{"num_hidden_layers": 12, "hidden_size": 384, "num_attention_heads": 3, "num_key_value_heads": 3, "head_dim": 128, "intermediate_size": 1024, "vocab_size": 8192, "hidden_act": "swiglu", "norm": "layernorm", "norm_place": "pre", "norm_eps": 1e-06, "positions": "rope", "rope_theta": 2680.0, "rope_fraction": 1.0, "qk_norm": false, "attn_scale": 0.0884, "bias": "none", "tie_word_embeddings": false, "parallel_block": false, "init": "trunc", "init_std_qkv": 0.0298, "init_std_o": 0.0, "init_std_up": 0.0298, "init_std_down": 0.0, "optimizer": "soap_variant", "learning_rate": 0.00198, "lr_mult_o": 0.613, "beta1": 0.95, "beta2": 0.99, "lr_head": 0.00629, "max_grad_norm": 2.0, "warmup_steps": 200, "schedule": "wsd", "decay_fraction": 1.0, "decay_shape": "linear", "final_lr_fraction": 0.1, "batch_tokens": [32768, 65536, 98304], "max_seq_len": 1024, "doc_mask": true, "train_tokens": 453100000, "max_steps": 7562, "dataset": "wikipedia_en"}
Each number is 128 + 32 x the weight over the matrix's rms, rounded and kept within 0 to 255. Layers, rows and columns count from 0.

# layer 6 MLP down (transposed), 1024x384, rms 0.0772, rows 188-211, columns 288-383
[[ 86 137 130  87  93  75 112 147 163 136 137 177 157 100 170 122 126 165 200 132  62 108 136  67 152 130  54 134 138 139 167  78 130 127  77 104 118 144  89 138 152  94 141 124 167  89 112 130  69  78 169 170 125 158 170 166 116  94  84 137 123 171 112 169 115 151  83 110 114 120 119 121 108 118 108 117 153  88 130 182 149 139 119  81 142 202 133 168 154 145 131 206 142  68 102 184]
 [133 213 160  84 110 166 153 171  54 104 106 130 127 138 165 112 133  97 133 134 129 139  89 136 102 128  72  93 170 126 129 101 161 115 132 128  86 160 164 174 149  83 129 105 144 145 114 122 188 140 163 166 133 136  88 105 138 110 134 106  57 141 166 127 169 117 125 210 100 126  75 177 144 185 134 178  97  97 112 116  64 121 202 178 125  86 117 112 131  58 123 166  81 128 127 136]
 [129 179 156 129 153  78 125 127  70 136  87 171 162 138 131 151 153 119  91 102 145 168 111 186 110 100  96  72 143 150 128  86  97 139 132 144 171  99 119  97  60 109 163  66 159 159  61 114 120  84 135 167 114 137 163 143 118 154 133 159  67 132 128 103 136 159 126 179 126  89 133 115 117 209 100 171 131 144 148 135 120 106 138 123 139  96 145  92 147 139 107 161 160  73 183  93]
 [ 98 127 104 119 118  87 151 159  45 102 121 143  80 108  82 126 113 132 157  89 120 107  95 131 149 127 119 107 104 104 150 116 129  71 187 157 116  76 109 112 117 160  69 105 111 168 151 115 137 125 151 133 136 153 104 133 127  76 147  95 170 117 166 140 133 108 148 141  83 147 167 194 160 119 143 124 125 115 157 173 129 172 125 134 146 112 130 186 146 136 114 174 167 129  93 139]
 [138 108 134  49 142 136 123 172  98 106 187  61 134  87 193  85 124 165 155 151 112 140  94 152 126 134 171 153 147 112 142 136 107 120 132 108  89 102 124 137 104 116 124 130 137 151  96 129 123 155 128 185 144 110 104 159 110 107 104 104  57 136  84 123 156 151 115 197  95 169  97 133 105 128 116  48  82 120  87 124 143 122 164 138 111 147 113  94 137 103 145  92 104 120  78 139]
 [144  62 107  87 155 150 186 121 136 115 154  88 135 145  88 121  94 132  73 132 138 165 163  52 103 113 118 130 178 155  95 106  88  33 146 142 111 122 120 132 164 103 153 130 129 114  97 149 125 154 140 195  74 127 164 128 142 113 132 116  73 171 130 182 110 157 135 190  86 108  64 148  47 113 159 187 151 170 139 156 141 159 104 159 158 120 133 158 118 106 149 147 123 106 157 141]
 [112 119 153 113 116  47 125  96 146 106  88 143 103 116 156 188 141 137  89 123 148 129 128 150 160 159 174 112 161  83 131 168 103 116 163 153  76 113 111 143 160 150 123 153 113 117 171 108 135 190 136 160  89 167 106 102 129 169 190 146  98  92 143 110 102 137 119  99 163 173  98 184 110 177  81 127 102  69 131 138  86 101 148  99 143 100  93 170  70 129 212 128 100  94  87  98]
 [174 182 134 155 129 105 122 108 109  64 120 107 135 151 124 109 110 126 118 183 132 163 106  69 124 109 123 178 144 113  96 134 127 131 142 139 121 115 104 151 143  83 154 166 136 123  99  99  99 147  85 140 156 105 165 151 140 164 160 153 162 157 142 140 137 117 122 132 139 122  89  81 136 157  82 151 119 194 137  88  65 121 111 137 171  95 128 180 147 132 201 137 111  96 115 137]
 [156 111 162 139  69  88  91 130 125 111  80 131 178 109 116  87 118 175 226 197 153 134 123  96 142 130 137  95 156  87 104  53 180 164 168 114  82 122 114 151 132 141 213 143  89 146 110 139  94  79 118 116 169 130 106 128 149 153 131 108 101 190 181  91  85 122 100 169 175 111  89 116 109  66 115 142 152 116  86  72 146 110 180 135  88 176 153 124 206 110 149 122 145  80 137  78]
 [126 154 121 173 154 177 128 117 126 104  97 116  97 122  84 118  26  96 140  91 127 128 107  83 130 132 141 193 161  91 136 108 168 114  87 162 121 153 170 129 160 140  98 143 123 201 157 133  38  65 126 159 131  96 110 127 145 103 156  86 158 112 108 105  89 162 171 108  89  75  86  70  60 122 122 180 148 175 146 114 177 130  97 135 135 160 133 101  79 125 123  74 114  88 141 142]
 [182 127 152 112 133 162 113 135  91 110  93 184  97 149 134 158 154 137 144 104 105 173  84 162 137 169 172 105 141 114 130 144  83 120 125 129 104 132 121 124 104 123 113  89 135 135  71 117 121 127  92 114 134 127 104 156 108 108 104 159 103 114 129 135 140  91 127 101  88  97 172  90 169 126 177 161  85 113 121 174 130 230 114 123 150 171 153 168 116 137 123 136  98  92 180 141]
 [ 76 117  86 175 174 120  91 188 106  96  88 140 168  90 136  35 106 129 166 147 127  92 135 110 177 135 132  77 145 169 146  88 127  96 163 140 169 172 134 110 181 140 107 158  73  50 110 116 144 107 125 131 125 140  71 184 173 177 159 154 122 166 143 159 153  73 110 195 149 167 139 114 216 151 152  69  95 157 105 153 155 144 123 142 197 166  90 191 116 141 108  90  95 100  56 145]
 [143 122 137 134  93 119 119 125 127  91 140 124 166 233 182 160 173 171 221 178  85 133 178 160 120 108  74 187 112  87 189 185  97 131  59  84 177 141 154  89 100 118 121 104 154 113 129 142 104 169  76  79  90 134 108 112 157 112 167 122  96 121 113 145  71  66  90 110  95 161  87 159 144 147 125 137  95 146 148 123 203 117 116 129 105 101 219 114 151  66 120 112  58 120 149 117]
 [133 102  95 124 114 118 122 147 122 129  85 151 187  81 135 140 117 105 183  66 149 167 145 125 118 122  59 112 118 128 115 168 110 113  53  95 100 141 127 151 154 149 128 115  85 167 112  67  93 152 135 206 117 114  69  98 113 158  82  98 152 128 134 130 126 134 128 185 162 148 148  48 160 105 138 129 121 127 150 119 143 158 146 218 121 152 143  93 152 147  92  87 171 106 162 106]
 [106  56 111 151 139 118  54 124 137 137 112  65 147 152 128 162  97 125 120 159 154 136 171 121 111 127 141 165 164  93 165 156 153 111 102  82 194  89 140  92 102 155 106 147 172 157 134  76  66 127 136 176  92 134 140 147  99 139 184  74 149 189 147 117 136 112 161  67 131  77 107 150 156 112 170 122 114 122  99 126 200  42  93 142 126 143  81 143  61 150 173  99 133  93 107 149]
 [133 174  81  98 120 121 131 141 130  85  78 149 118 139 164 102  95 145 179 148 165 120 137 142 154 115  53 144 111 185 172 116 137 110 124 128 146 105 151 152 114 150 166 115  94 173  89 146 133 144 110 150 169 142  99 100 169 119 150 152 177  85 160 113 157 127 174 109 113 127 129 110  78 119 122 118 132 159 131 117 175 123  74 172 124 168 127 124 102 106 150 136 125 143 155 160]
 [109 122 161  74 120 112 139 173 133 112 175  80 113  81 145 123  77 148 164 144 128  85  52 104  95  90  76 129 147  98 136 118 103  96  74  72  86 106 112 123 153 139  69 128 139  85 134 147 165 113 121 183 170 140 168 112 158  76 113 143 155 157 134 168  73 182 128 124  71  81  94 120 136 165 125  93 168 130 112 155 142  87 152 116 125 122 132 117  86 150 172 119 117 140 105 128]
 [129  73  75 197 127 155  74 150 164 149 136 138 111 176 143 124  33 121 132 166  93 181 159 128  94  87 136 144  87 106 135 150  72 120  96 135 194 102 123 136 198 178 187 132  82 180 179 183 142  98 137 127 126 136 131  99 103 117 112 176 110 120 108 137 112  66 112 168  91 139 166 128  81  74 115 128  92 136 103 108 100  83 143  75  80 112 123 152 158 147 107  87 149 174 111 186]
 [125  82  96 116 155 170 143 113 124 103 170 144 137 126 114  98 170 143  57 151 126 157 107 165 110 125 173 131  81 172 128 138 110 118 168  95 111 174 156 179 159 139 135 110 145 170  50 110  62 141 112 119 136  87 153 136 158 195 120 211 128  89 128 144 133 112 143  84 146 113  87 158  79 156 152 101 123 120 105 154 158 129  88 107 170 171  81  82 110 150 146  67 154 110 122 128]
 [139  95 127 141  84  86  69 149 136 118 172 109 174 173 172 172  56 144 148  89 194 104 111 219 112  78 162 121 105 140  83 132 143 136 122 101 151 124 114 133 160 113  89  99 127 167 166 103 118  38 126 127 129  67 151  62 186 141 162 126 188 146  41 163 119 119 155 138  60 102 141 189 100 114 103 105 122  59 132 118  81 112 145  92 159 178 138 147 136 138  98 140  63 161 114  92]
 [105 118 146 149 119 139 152 118 116 114 141 202 115 173  93 150 149 136 136  66  77 131  88  87  86 107  82  47 152 118 178 172  90 126  98 234 141 131 141 162 114  95 128 138  83  85  95  49  55 143 146 174 139 126 140 114 167  26 121  98 136 131 124  92 158  94 124  98 131 146 214  79  94 192 119 161 104 125 164 128 140 158 113 176 129 132 112 146 141 105 137 112 136 127  87 140]
 [145 162 135 164 107 200  82 129 106 128 110 107  76 107  97  47  95 157 111 156 139 120  62 108 174 130 124 125 174 154 131 137  97 107 227 168 138  83 135 172 144  93  67 157 105 164  99 172 137  66 158 176  75 175 126 104 130 115 134  97 125 129 108 143 132 122 115 173 104 128 125  72 147 219 161  86 138 141  79 113 118 123 123 138 146 114 144 145 137 205  90 142 137 152 117 127]
 [ 98 187 151 150 146 139 132 184 117  80 100 123  74 134 107  95  93  97 142 137 154 145 178 166 119 141 200 131 184 144 120 126 127 153 116 129 127 115 139 178 146 142 116 163 164 113 156  67  49 129 154 139 119 114 102 139 122 116 111  24  74 123 102 156 153 167 141  90 121 138 147 144 134 164 136 159 142 154 150  67  74  71 146 196  97 150 134 114 150  93 133 189 192 143 123  70]
 [128 186 153 124 197  83  71 139 109 183 102 150  93 188 120 126 134 127 134  92 162 126 193 156 112 104 111 177 113 163 133  92 170  96 143 146 104 122 159 120  89  84 128 117 105 103 103 155 166 103 167 151 145 133 166  75 135  75 182  90  80  95 108 179  92 100 175 168 189 138 161 108 134 121  92 102 110 182 113 131 131 109 176  54 140  87  73 138 133 113 163 190  90 184 156 118]]
# layer 6 MLP gate, 1024x384, rms 0.0784, rows 189-212, columns 288-383
[[124 104  71  97 127 125 147 157  64  90 161 105 167 174 160 143 123 112 112 116 108 124 128 118 122 129 137 133 147 109 125 180 135 162  77 123 129  93 148  99  72 101 132  86 166 145 120 147 213 100  83 108  91 162 106 157 134  64  64 110  80 143 141  72 145  80 104 152 126 116 155 118 172 172 111 100 140 207 128 123 139 126 136 127 114 120 113 137  37 127 137 127 108 115 153 146]
 [142 106 184 105 128 105 104 140 114 152 146 139 126 120  48 108 113 140 156  89 152 118 138 197 103 104  62 156 125 164 118  99  92 160 101 145 139 169 119 116  96 125 168 140 155 148 103 155 142  87 172  73 132 138 173 140 155 127 112 219  98  97 151 126  56 121 115 180 143 133  86 113 161  91 175 127 140 105 137 140 143 152 127 179 119 119 210 155 193  71 140 150 105 110 188 116]
 [186 156 200 154 113 122 169 103  85 147 115 106 136 193 123 187 145 136 158  83  80 129 140 127 119 121 129 115 131 136 116  71 104 132 205 128 102 155 116 146 142 133 131  90 106 151 139 114 123 110  97 167 128 111  84 134 129 181 152 148 151 148 164 128 121  75 126 155 106 104 112 141 154  85 119 118  96 159  72 111 106 123 159 118 117 148 145  88 151  96 123 131  98 155 100 116]
 [100 187 107 114 113 105 103 142 113 198 142 203  75 117 102 169 118 117 142 156 142 118 146 114 134 163 111  90  96 213 183 132 168  96 133 165 117 140 117 107 117 183 146 111  98  54 128 116 132 132  72 136 201 152 177 175 146 157 119  54 127  82 149 146 126  73 123 164 157  96 154 150 183 186  93 168 125 143  64  87  73 198 107 160  97 167 128  63 153 114 126 194 131 143  99 134]
 [126 105 184 106  74  93 138 149 110 162  82 170  94 137 116 127  89 129 177 149 156  99  96 141 143 115 138 170  77 108 118 136 119 172 134 194  93 114 139 128 131 145 133  97  97 151 134 109 166 107  69 104 127 238 108  81 165  24 108  99 169 180 102 102 135  68  96 118 182 137 182 164 169 128 113 176 206  91 102 121 124 145 203 162 154 129  97  93 109  96 182 206 121 133  66 142]
 [134 112 158 153 138 138 138 106 115 137 166 141 134 121 137 125 140  66  94 125 152 186  71 167  59 148 170 159 150 131  67 164 118 125 108 105 141 105 135  97 140  74 113 148  95  93  82 135 148 138 147 111 151 156 123 121 139 144 130 151 126  81 128 126 103 111 148 126  83 156 123 123 139 155 155 177 130 153 117 136 131 154 151 159 126 148 149 117  81 128 144  38 118  67 145 145]
 [155 179 111 129  87 129 147 124 164 120 151 126 131 116 152 171  96 126 155 153 140  67 116 117 138 121 117 173 131 166 101 165 138 150 115 144  99 146 124  85 162 143 156 107 117 102 114 120 121 108 138  59 122 100 139 108  92 178  84 132 110  77  86  57 160 138 147 178 125 158 191 103 134  84 135 130 145 153  76  77 167 121  73 112 118 132 131  99 122 172 121 122  89 159 185 139]
 [167 112  97 143 132 196 148 122  90 120 109 114 101 109  58 154 110 149 124  88 111  98  85  99 182  78 147  64  99  80 112  87 111  97 145  90 113 144 103 115 125 104 180 101  80 143  78 125 108  84 132 139 214 174 165 135 131  56 135 133  95 109 177 117 112 169 160 190 118 106 117 145  78  79  75  92 120 105 114 120 169 108 130 186 189 174 193 162 137  78 111  81 150 124 123 122]
 [102 132 140 195 163  44  98  94  96  81 109 131 122  63 165 115 151  44 125 142  92 138  83 143 152 101 174 174 125 150 174 165 125 122 157  56 217 133 109 153  73 169 134 115 138 118 139 161 117 111 177 126 132 118 133 176  81 151 130 198 137  78  95  74  85 113 100 133  77  89 162 193 139  69 137 142  99 120 106 131 114 179 123 104 101 169 138  96  75 155 124 110 170 101 156 119]
 [158 142 112 136 133  96 103 142 164 154  75  91 126 116  95 118  86 142 150 158  87 128 168 132 125 138 138 108  64 110 131  81 105 126  87 184 171 137  92 129 159 103 139 123 116 161 188 141 107 134  91 148 115  84  93 194 123 151 160 122 119 196 142 115  52 136 150 156 122 133 137  89 145 127  42  43  69 129 123  87 154 106 127 158 132 145 114 112 104 104 121 114 118 136 113 112]
 [100 113 108 165 130 181 142 110 122 131 106 124 166  77 102  73  80 146  78 137 187 174 158  23 165 120 133 126 165 128  93 150 133  88 148 207 139 121 135 114 150  96 179 196 153 148 121 109 121  43 143 100 120 122 119 137  98 133 186 142 131 121 139 143 122 141 113  98 204  62 144 102 118 100 112 172  61 141 117 167 160 147 177  78 183 244 187 157 108 142 108  76 153  69 102 140]
 [183 108  72 156 110 110 122 204 126 118 165 119  65  67  95 179 143 130 103 154 140 147 115 132 106  92 146 148 111 114 151 112 132  88 114 134 153 123 158 153 115  83 152 195 134 128 127 105 139 119 214 108 107 136 149 141 103 202 110 108  96 104  91 206 195  85  88 178 114  19 166 137 155 104 115 116 144 146 119  56 134  57 115  98 143 117 131 126 126  77 157  88 110 154  89 132]
 [ 82  78 105 140 158 109 116 147 144 125 125 161 136  31 138 116 134 164 161 104 131 162 125 146 143 124  66 145 132 101 145 178 146 146  94 104 114 193 128 100 122 134 151 177 127  99 136 131 129 118 136 146 125 122  98 153 135 127 111 115 155  80 165 174 100  80 105 126 131 151 144 125 101 136  92 116 127  94 113 163 112 191 138 176 116 132 162 146 178 160  72 101 115 105 100 142]
 [167 174 179 156  85 165 140 121 131 109 154  95 151 131  73 140 181 133 121 167 221 128 137 147  81 162 149 126 136 113 164 126 107 103 137 158 155 108 122 110 110  85  64 152 153  98 101 186 138 164 160 108  91 109 166  97  29 166 159 137 110  67 152 114 159 102 181 114 155 216 143 155 101 134 140 156 135  95 126 126 143 106  86 127 115  78 129 150  93 116  91 117 103 123 151 146]
 [131 125 131 134 166 105 135 145 133 129 155 113  39 108 165  93 121  90  92 127  97 139 141 138  80 159 154 118  93  90 130 127 120 142 140  80 156  92 114 127 162 109 160 128 178  99 135 103 105 136 117 128 127 149 107 154 158 186  94  96 112 103 105 134 157 171 130 109 132 129 135 161 119 165  99 141 124 147 124 127 145 166 112  74 158  94 173 131 167 117 130 142 107 169 105 102]
 [136 172  96  82 133 192 130 199 124 130 149 157 167  59 104 170  67 111 104 131 140 111 167 109  94 130 170 151 137 114 124  70 117 168  39  90  89 155 165 165  92 140 104 136 172  94  83 180  86 123 100 149 150 109 156 142 108 144 157 112 104 155 181 111 104 176  98 144 114 106 122 110 117  88 116  78 115 137  97 201  96  48 148 188  91 109 141 118 127 100 196 164  90  99 132 153]
 [148 132 152 165 130 176  95 106  95 144  95  97 158 117 130  82 124 114 105 167 113 139  90 177 119 148 134  94 160 164  97 134 139 133 128  83 175 151 116 170 145 145 116 118 124 139 117 168 103 108 161  97 157  85 122 191 140 133 128  99 135  96 113 108 128 161 116 134 117 137 101  94 119 142 150 105 138 128  92 131 187  89  93 118  88 121 175 147 117 123 102 124 108 101 171 170]
 [112 153 182 124 115 135 150  89 152 140 119 136 139  64 160 129 211 113 143 133  78 103 117 137  66 139  95 148 169 148 130  88  64 130 111 119 157 126  53 134 123  95 137 113 144 120 128 138 151  75 114 172  98 136 120 147 167 138 117 133 115 105 106 173  84  75 180  93 168 124 122 162 108 129 125  97 130 142 123 154 134 138 125 121 171 105  87 141 134 113 222 142  90 126 129  84]
 [141 181 189 142 141 141 131  96 167 126  60 126 194 151 161  61 136 125  53 118 109  48 123 102 130 143 159  96 147 136 146 103  99 114 115 166 116 138  98 103 142  89 158 140 156  68 139  72 156 167  93 119  68 148 146 189 160 153 107 170 101 131 171 152 116  77 138 131  97 103 161 126 172 168 129 166 142 180 135  84 140 173 129 128 178  74 133 178 155 118 113 180 109 184 132 139]
 [159 128  98 111  78  97 141 124 154 126 143 135 156 160  79 109 129  68 132 136 153 122 125 142 114 154 144 109 100  94 147 158 114 120 138 114 150 111 116 144 106 141 114 140 118 129 102  78 124 104 167 153  82 126 124 101 124 100  72 130 150 100  96 138 150 127 162 154 133 136 115 113 118 174  59 107 135  70 158 141 154 197 105 144 132 152 134  96 104 122 106  85 200 111 113 117]
 [119  83  87 184 115 132  58 170 169  95 156 151 124 122 129 122  56 114 136 159 152 119 108 108 103 140 130 123 141 132  79 130 199 134  92 134 125 119 132 104  88 114 144 120  80 107 127  83 138 120 178 158  98 116  87 124  58 144  89 113 105  66 121 204 108 121 129 201 117 118 126 113 128 125 110  87 106 136 116  89 161 126 141 117 168 126  95  91  87 159 175 100 141 110  82 170]
 [154 144 178 174 190 177 132 140 105 212 132 145 116  87  93 123  53  90 126 137 151  61  94 122 199 165 217 120 101 171 110 114 151 186 102 132 104 103 129  90 157 184 144 181  91 150 189 136 100 139 179 113 113 133 112  65 142 132 154  96  93 144 124 132 150 176 134 152  78 124 140 214 128 105 156 152 119 124  92  99 108 117 111  96 141 140 122 105  75  59 167  78 139 129  81 183]
 [ 96 108 189 161 110 132 144  78 111 113 137 189 172  99 122 117 112 118 118 187 152 126 169 110 192 128 130 111 136 107 166 161 220 203 106  82 150 169 156  88 151 140  91 150  89 157 154  96 157 166 119 156 171 170  84 132 119 195 200  87 112  65 121 136  74 113 168 161 134  70 121 166 164 109  73 187  99 102 145 121  96  72 142  88  97 124 113 112 130 130 107  58 115 154  69  83]
 [105  98 163 189 206 119 124 151  88 158 133  98 157 144 136 164 165 170 127 203 155 126 133  99 171 105 122 156  95 184  82 171  82  92 201  99 101 152 136 120  74  87  80  63 147 115  90 161 138 144 140 143  78 142 132 113 159 125 132 166 152 133  99 153 150 110 139 100 127 127 164 142 118 109 152 152 183  89 151 132 137 106 119 127 187 151  94 129 102 155  93  69 108 121 127 161]]
# layer 6 MLP up, 1024x384, rms 0.0811, rows 189-212, columns 288-383
[[117 111 125 112  89 106 103 198  64 132 173 112 145 143  96 102 118 123 113 166 123 125  76 198  82 134 142  75 145 106 100 115 132 114 101 183 119 168 204 168 144 199 170 170  98  17 118 176 173  92 124 130 127 110 155 158 134 160 117 128 162 121 125  91  89 165 147 158 137  48 164 130  94 155 100 140 146 162 116 173 115 116  99 119 144 103 173  70  79 159 104  80 120  87  70 171]
 [140  90 194 144 139 150 179 186 143 133  84 177 171  85 115 124 135 113 113 181 129  66 159 156 186 139 151 119 143 149 110  63 127 146 136 144 141 120 111 107  56 180 120 102  74 163 176  84  97  97 137  95  95 163 128 131 158 160  99 111 128 103 110 189 144 116 106  83 100 130 130 155 123  92 148 160  97  94 166  31 121 143 133 171 147 169 143 109 117 101  45  99 140 145 131 139]
 [155 124  85 154 127 147  77 114 185 101 142 167  96 150 171 174  88 137  93 136  93 170 138 122 110 104 129 147 161 121 118 182 107  92 175  71  78 134 111 196  92 122 131 111 149 126  75 145 103 135 148 136 146 151 108 108 188  81 137  79 171 167 169 120  99 116  98 113 132 158 138 156 125 129 155 131 122 108 170  89 131 177 150 167 159 134 136 106  81  78 149 104 146 165 129 146]
 [130 116 198 116 146 129 133  98 148 147 123 160 146 129 144  64  91 122 140 115 170 194 138  78 134 140  71 158 136  75  74  88  72 111 169  94 155  74 184 126  81 124 105 150 143 107 168  96 197 143 141 113  89 101 124 150 114 102 113 143 145 172 103  89 124 164 124 170  78 163 106 121  91 122  77 166 141 160 159 127  92 113 157 127  90 177 163  65 160 102 119  81 177 141 147  77]
 [110  96 150 123 114  97 102  67 129  62 112 104 161 148 102 145 151 130  75  88 140 111 179 118 155 123 163 122 143 131 108 178 143 137 139 129 146 109 136 144 135  82 103 167 128 149 127  71 108 119 145  72  96 106 145 119 148 189 115 145 166  81 146 104 122 138  96 188 143 128  67 136  70 154 232 144 132 171 149 113 163 157  76 124 142  99 132 111 121 143 160 105 109 136 135 168]
 [160 125  96 115 106 119 160 161 109 105 150 120 123 128 118 124 132 156 155 119 108  89  99 106 118 102 171 147  91 127 170 120  70  96 140 112 180 138 143 122 191 149  94  93 126 125 154 200  79 136 133  37 124 171 171 135 139 103 118 175 133 108 171 109 147 143 107  80 143 123 119 147 124 162  77 102 122  86 135  97 126 144 108 142 112 112  92 117 168 162 106 163 156 176 198 131]
 [ 83 143 126  97 115 104 104 163 177  90  92  90 149  85 165  82  92 170 142 119 105 127 115 135 133 129 140 147 167 104 148 159 112 155 124 106 182 172  75 144 105 156 140 120 121 145  98 134  90 128 142 103 156 120  70 149 112 142 203 108 147 110 181 186  96 145 142 130 137 156 146 138  97 177  88  80 151 128 180 137 143 141 154 135 105 161 155 185 154 142  95 134 164 116 124 140]
 [ 85 121  92 156 144  88 181  88 128 100 124 104 103  96  86 182  97 159  79 154 151 113 140 121 179 161 118  51 107 111 138 139  50 151 122 160  86 117 125  44 145 151 116 124 119 149 128 130 147  76 181  90  99 189 157 167  72 118 162 147 108  83 173 156  94 148 135 126  93 131 152 134  83  99 174  85  74  86 168  67 144 140 120 110 149 186 130 167 103  87 105  47 205  87 152 147]
 [128 131 155 145 153 141 121 129 159 170 125 134 128 108 120 123  95 136 100 155 126 147 166 130  75 113 117  67 100 112 129 150 196 105 142 138 128 141 151 113  99 138 146  49 149 106 129  92  65  43 137 165 116 108 134 156 146 135  52 149 164  77 154 149 125 142 208 132 151 131 127 146  83 175 115 166 112 127 106 113 123  84 155  56 122 117  84 121  84 136  77 110 133 122  84 128]
 [126 126 106 113 107 150 116 156 142 173 130 129 112 143 115 130  92 108 152 130 113 114 125 112 142 131 148 123  95 106 130 146 136 144 147 155  80  73 122 155 148 135 114 163  92 173  88 155 104  97 110 156 104 109 122 110 133  90 164  81 157  97 141  71 103 157 127 149 146 139  97 157  91 133 130 105 119  68 154 183 136  86 108 144 126  68  96 148 138 119 122 124 151 145 148 199]
 [145  94 153 127  95 195 148 155 107 150 111 110 162 142 111 177 135 134 182 143 115 103 135 117 177 102 132 156  81 118 157 150 144  58 125 128 193 124 145 102 141 114 134 107 102  98  95  99 156 174 111 142 149  63  97 136 198  99 169 125 159 153 158 145 166 138  64 163 198 158 164 171 196 129 140 117 145 139  83  72 133 206 124 138 156 146  90 105 113  59 125 143 141 120 131 126]
 [102 140 115 146 179 116  90 101 160 130 108 188 206 138 207  93 213 155 171 159 139 171  57 136 134 160  95 114 128 133 146 130 153 168 138 144 170  77 126 134  90 168 101  50 107 148 184 111 140 103  65 128 157 116 128 117 115 111 120 136 125 130 165 116  88 185 183 150 162 150 105  83 159 215 103 128 127  70  95 176 125 159 115 119 139 192 183 110 219 109 132 111 127 136 112 101]
 [165 125 155 131 115 114 134 134 154 101 157 149 131  82 120 148 136 170 111 196 137 152 169 203 112 198 103  80  59 164 138 133 108 118 140  76  71 177 114 110 117 172 128  65 112 120 169  84 118  68 113 129 204 179 154  65 147 163 180 153  54  73  99  92 104 149 131  69 151 170 145 168 131 165 132 120 141 106 163 126 112 140  99 175 126 112 129 126  94  76 177 105 164  89 135 158]
 [ 33 136 126 114 146 149 113 135 102 146 125 145 159 123  96 130 101 106  96 142 122 121 181 106 138 140  93 167 133  81 130 185  94 106 156  66 166 110 152  88 145 224 120 142 132 100 152 143 149 106 139 171 126 135  92  97 119 155 149 104 149 148 124 111  99 113 143 123 116 120 105 126 144  79 121 139 110  97 110  84 164 112  95 128 163  92  59 146 113 101  55 117 142 130 111 152]
 [137 121 132 122 126 127 172 119 114 145 119 128 104 134 138 113 105 121 130 124  88 137 103 168 141  81 179 123 117  90 167 158 129 107 136 162  96  94 145 114 133 195 125  79 117 145 104 125 104 114 133 139 174 108 140 117 105 103 150  93 108 137 133  59 176 130 116  83 114  90 126 145 118 147  81 116  98 139 131 111  80 164  82 156  49 114 128 108 130 118 223 109 106 146  85  89]
 [157  81  74 178 147  91 137 135 116 106 124  67 138  85 153 172 148  97 156 123 156 141 106  97  48 193 149 147 143  91 147 181 137 121 121 150 207 142  94 168 131 134 108 141 168 108 151 123 104 109 183 191 142 156 150  98 127 145 150 130 169  81  77 147 132  98 111 115 175 139 124 132 180 109 119  79  86  98  90 108 130 195  86 167 138 134 143 135 109  80 101 109 154 153 144 123]
 [106 125  82 140 117 126 120 106 135 142 182 119  81 106 174 135 111 123 172 159 127 136 108  92 138 144 102 106 117 140 155 124  75  79 141 168 174  60 105 151 110 187  72 156 160 195 144 121 147 119 103 187 107 170 131 105  72 119 115 127  95  63 120  64 100  76 140 112  41 130  96 118 120  88 108 102 111  93 175 148 112 124 114  90 107 182 114 131  91 128 159 158 180 157 136 159]
 [132  46 115 121 171  87 127 137 104 130  68 137 150 175  82 153 114 136 133 171 181 132 132 107 108 123 123 154 207 140 142 150 138 108 117  85 148 123 169 128 117 150 126 137  63  84 111 144 109 211  95 146 114 106 129 163 159 126 127 170 170  67 100 163 112  81 163 108 210 160 139 146  83 117 161 196 145 213  99 167 171  98 114 123 108 123 132 198 130 163 108 110 117 161 165 105]
 [ 87 102 112 130 173 126  90 115 125 140  95 161 152 142 157 124 150 127  95  67 118 139 166 131 146 108  98 120  72 121 142 139 140 148  92 157 115 188 171 187 105 161 142 161  61 166 130  62 140 138  99  56 101 120 111 131 106 116 111 153 111 127 178 157 116 128 122 164 120 138 163  93  97 130 142 150 178 210 113  92  57 126 139 115 136 122 146  99 158 143  93 153  83 121  88 119]
 [153 110 184 153 155 120 138  72 142 163 129 147 102 105 163 124 127 121 118 152  84 139  49 131 154 105  74  84 144 152 172 165 111 147 121 165 127  87 157 150 148 143 152 113 165 147 130  87 119 131 153 142 123 135  71 124 136 122  84 108 106 190 106 109 136  62 101 157 127 158 142 128 120 175 143 135 168 114 167 123 114 174  92 127 188 138 117 201 103 146 146 114 111 141  82 108]
 [140 125 152 200 149 106 157  90 129  49 142 167 160 146  83 137 143 132 124 101  85  96  97 143 139 143 109 111  70 151 163  93 118 148 127 124 137 114  94 139 181 120 149 152 100 125 154 182 136 128  87 161 142 168 145 101  94 165 143 120 157 138  97  52 114  96  95  80 148 116 113  77 141 127  63 127 169  58 118 120 105 145 123 168 144 135 108 166 166 118 163 142 135 122 105 127]
 [ 81  95 153 120 120 153 121 177 105 117 144 129 139 114 126 125 152 145 128  86  90 120 155  92 183 128 168 121 135 142 132 137 137 158 153 105 129 105 196 123 143 160  80 135 184  72  70 117  70 138 156 138  85 159  91 105 140 186 107  96  93 152 136 137 123 168 110  96  91 179 106  96  95 149 166 140 158 141 117 156 117 155 126 190 143  33 122 133 128  88 149 113  84 104 114 122]
 [ 75 187 137 143 123  92  87 174  93 172  73 129 119 194  61 147  96 158 128  72 131 136 127 163 168 127 184 165 138 121 114  68 143 128 143  89  95 161  64 145  99  73 184 133  83 191 139 167 106 138 110 164 136  89 137  93 113 121 118  64 106 155 178 156 102 135 106  63  78 151 155  61 131 129  55 129 190 112  67 143 175  69 114 112 127  66 128 184 105 122 129 134 145 179 115 154]
 [ 97  87 125 134 170 174 119 140 134 110  97 137 137  97 138 173  24 122 124  72  94 127  96 165 133 139 130 146 158 105  96 160 106 137  94 158 101 171  93 163 107 137 157 155 115  90 102 114 112 123  90  92 166  81 121 169  84  94  90  99 156 181 181 142 135 140 139 102 132 137 127 165 105 131 103  99 122  47 170 112 150 107 131 177 136  99 104 110 110 110 133 143 161 179 153 133]]